Weights of a small GPT-style language model, trained from scratch on English Wikipedia: vocabulary 2433, RMSNorm before each block.
Each number is 200 + 30 x the weight over its row's rms, rounded and kept within 0 to 999. Layers, rows and columns count from 0. The size before them is the row's rms in percent of the matrix's.

# v: layer 11 attention value, 320x320, rms 0.0907, rows 97-100, columns 160-319
# o: layer 11 attention output (transposed), 320x320, rms 0.0794, rows 97-100, columns 160-319
v97,098,213,198,144,209,130,224,209,198,204,258,204,231,198,232,218,151,190,208,169,165,197,209,191,280,231,213,169,203,249,218,191,201,195,191,184,183,195,180,180,150,208,184,249,204,123,220,197,197,231,248,219,172,203,213,197,185,186,240,190,168,204,178,211,212,230,182,213,216,201,195,155,226,213,235,172,256,183,223,237,234,223,195,196,188,202,269,178,239,154,240,163,229,181,205,186,260,194,214,193,152,201,183,111,208,212,175,127,158,195,205,194,122,195,184,196,212,255,147,224,184,229,207,173,207,215,188,220,197,197,210,180,211,228,170,197,170,170,228,268,216,232,151,215,153,221,186,210,169,220,135,166,226,205,205,185,258,155,175,192,214
o97,094,189,173,210,179,186,207,229,203,283,205,222,216,211,217,240,219,154,215,214,177,193,200,158,225,172,216,273,171,172,215,204,258,194,124,201,196,213,212,188,232,174,194,202,185,165,212,185,177,164,240,240,207,168,155,191,245,175,179,129,203,167,210,228,194,228,212,199,223,194,206,240,166,179,243,227,196,192,189,182,202,190,247,208,188,230,154,220,92,190,212,188,228,177,191,195,187,215,202,186,191,226,238,219,221,239,213,194,183,166,215,206,220,174,167,227,123,156,132,189,217,206,195,227,220,196,193,204,182,199,216,214,167,173,201,201,249,177,165,218,150,195,146,155,179,227,142,261,246,178,191,204,223,200,191,200,215,195,179,186,199
v98,097,204,187,248,204,165,189,191,240,149,192,197,184,216,149,211,204,227,169,180,242,161,233,189,204,166,215,198,280,231,200,192,206,174,208,230,183,142,217,234,223,191,201,177,171,211,216,166,120,183,188,209,211,201,193,155,169,168,262,230,197,214,222,205,195,173,167,180,166,196,178,166,183,187,208,172,88,198,173,153,174,161,183,189,195,205,218,137,170,223,168,183,199,214,187,166,240,189,201,176,158,195,245,203,192,198,172,177,146,195,187,237,205,197,147,203,197,141,197,235,243,265,156,233,184,243,208,200,243,170,160,245,224,186,146,207,182,228,181,246,212,215,169,145,223,200,139,174,149,229,225,245,168,238,204,209,218,188,149,163,231
o98,094,153,198,220,190,262,189,235,187,185,192,166,173,205,187,234,197,239,191,233,245,158,182,223,139,199,183,222,169,187,238,190,216,205,177,242,172,174,181,260,189,233,180,227,230,148,207,179,200,206,168,155,131,172,182,240,178,172,203,173,230,204,207,225,212,132,167,251,185,176,189,188,199,204,194,260,218,216,210,217,185,257,207,159,239,248,241,194,167,169,226,236,201,222,202,192,160,179,216,177,197,220,224,192,222,201,131,232,194,201,220,257,150,198,168,159,184,184,154,189,198,186,192,151,242,235,181,198,162,194,136,178,189,115,191,204,164,179,133,189,158,229,205,203,215,193,159,209,189,182,219,216,200,258,215,208,235,162,189,217,217
v99,091,212,256,180,204,200,184,215,218,154,173,236,257,210,181,200,151,122,185,188,221,189,188,175,215,234,148,223,223,193,193,241,249,209,220,223,212,175,201,173,212,176,168,201,223,181,220,191,186,164,187,184,224,174,206,184,199,195,184,206,211,239,232,185,255,225,189,206,227,171,202,205,209,193,172,187,180,208,202,225,204,242,205,256,159,210,222,206,128,206,225,206,175,195,150,199,187,214,205,187,167,211,237,172,175,210,216,166,189,178,208,223,185,181,177,221,211,194,180,204,160,182,158,218,215,156,155,196,200,149,213,215,174,213,197,207,216,214,144,186,224,186,163,218,236,264,163,138,180,173,172,189,168,183,154,236,212,182,223,203,274
o99,087,199,190,179,204,210,241,207,205,227,255,172,188,186,199,257,214,241,216,189,196,199,217,203,167,170,182,194,180,218,227,206,175,173,215,204,237,230,172,203,156,133,188,196,207,174,189,238,221,220,228,230,192,198,203,204,193,230,219,203,170,190,153,177,212,117,181,223,215,212,261,164,252,181,192,166,219,167,221,222,178,182,167,208,216,169,175,221,170,164,252,218,235,217,195,196,180,225,249,189,183,108,268,220,187,225,172,133,129,220,205,187,190,172,211,164,251,180,213,261,205,236,230,198,219,246,196,206,163,246,165,230,234,228,182,186,192,223,196,220,172,199,177,198,232,238,209,154,203,220,195,180,191,193,213,223,143,266,116,178,148
v100,102,226,202,209,195,246,188,144,195,205,221,179,161,216,181,207,228,181,203,196,238,216,193,234,169,133,165,233,194,188,215,206,192,195,178,198,219,181,246,199,150,234,234,212,193,182,216,193,197,198,141,198,178,225,233,199,235,189,144,223,194,250,229,181,205,161,207,130,254,238,254,214,214,195,174,183,173,220,199,211,187,152,282,232,180,200,206,170,204,223,146,226,170,212,228,148,253,242,229,213,134,201,246,159,208,178,187,216,161,187,192,192,213,223,189,196,203,199,252,171,180,160,212,202,204,143,205,196,275,198,194,222,243,229,164,137,219,223,190,186,202,246,184,191,244,246,162,224,176,203,252,202,161,228,205,193,172,157,171,224,217
o100,093,180,219,198,165,209,196,249,217,219,209,233,215,138,149,177,212,231,186,257,197,163,208,200,168,191,217,157,191,231,157,163,188,196,243,160,191,209,176,174,178,186,184,185,226,204,192,236,189,220,215,218,205,191,205,198,231,185,245,195,156,231,199,210,204,174,274,218,210,190,223,189,206,247,208,231,202,234,220,222,203,166,191,209,220,247,238,168,227,208,254,184,215,211,150,237,265,208,220,248,182,255,221,208,110,231,159,194,170,188,211,160,159,237,190,197,137,187,230,152,230,149,240,200,227,184,205,200,177,246,209,211,183,170,170,199,211,177,181,223,225,189,201,178,215,241,200,226,209,201,180,185,197,168,216,186,220,193,169,238,163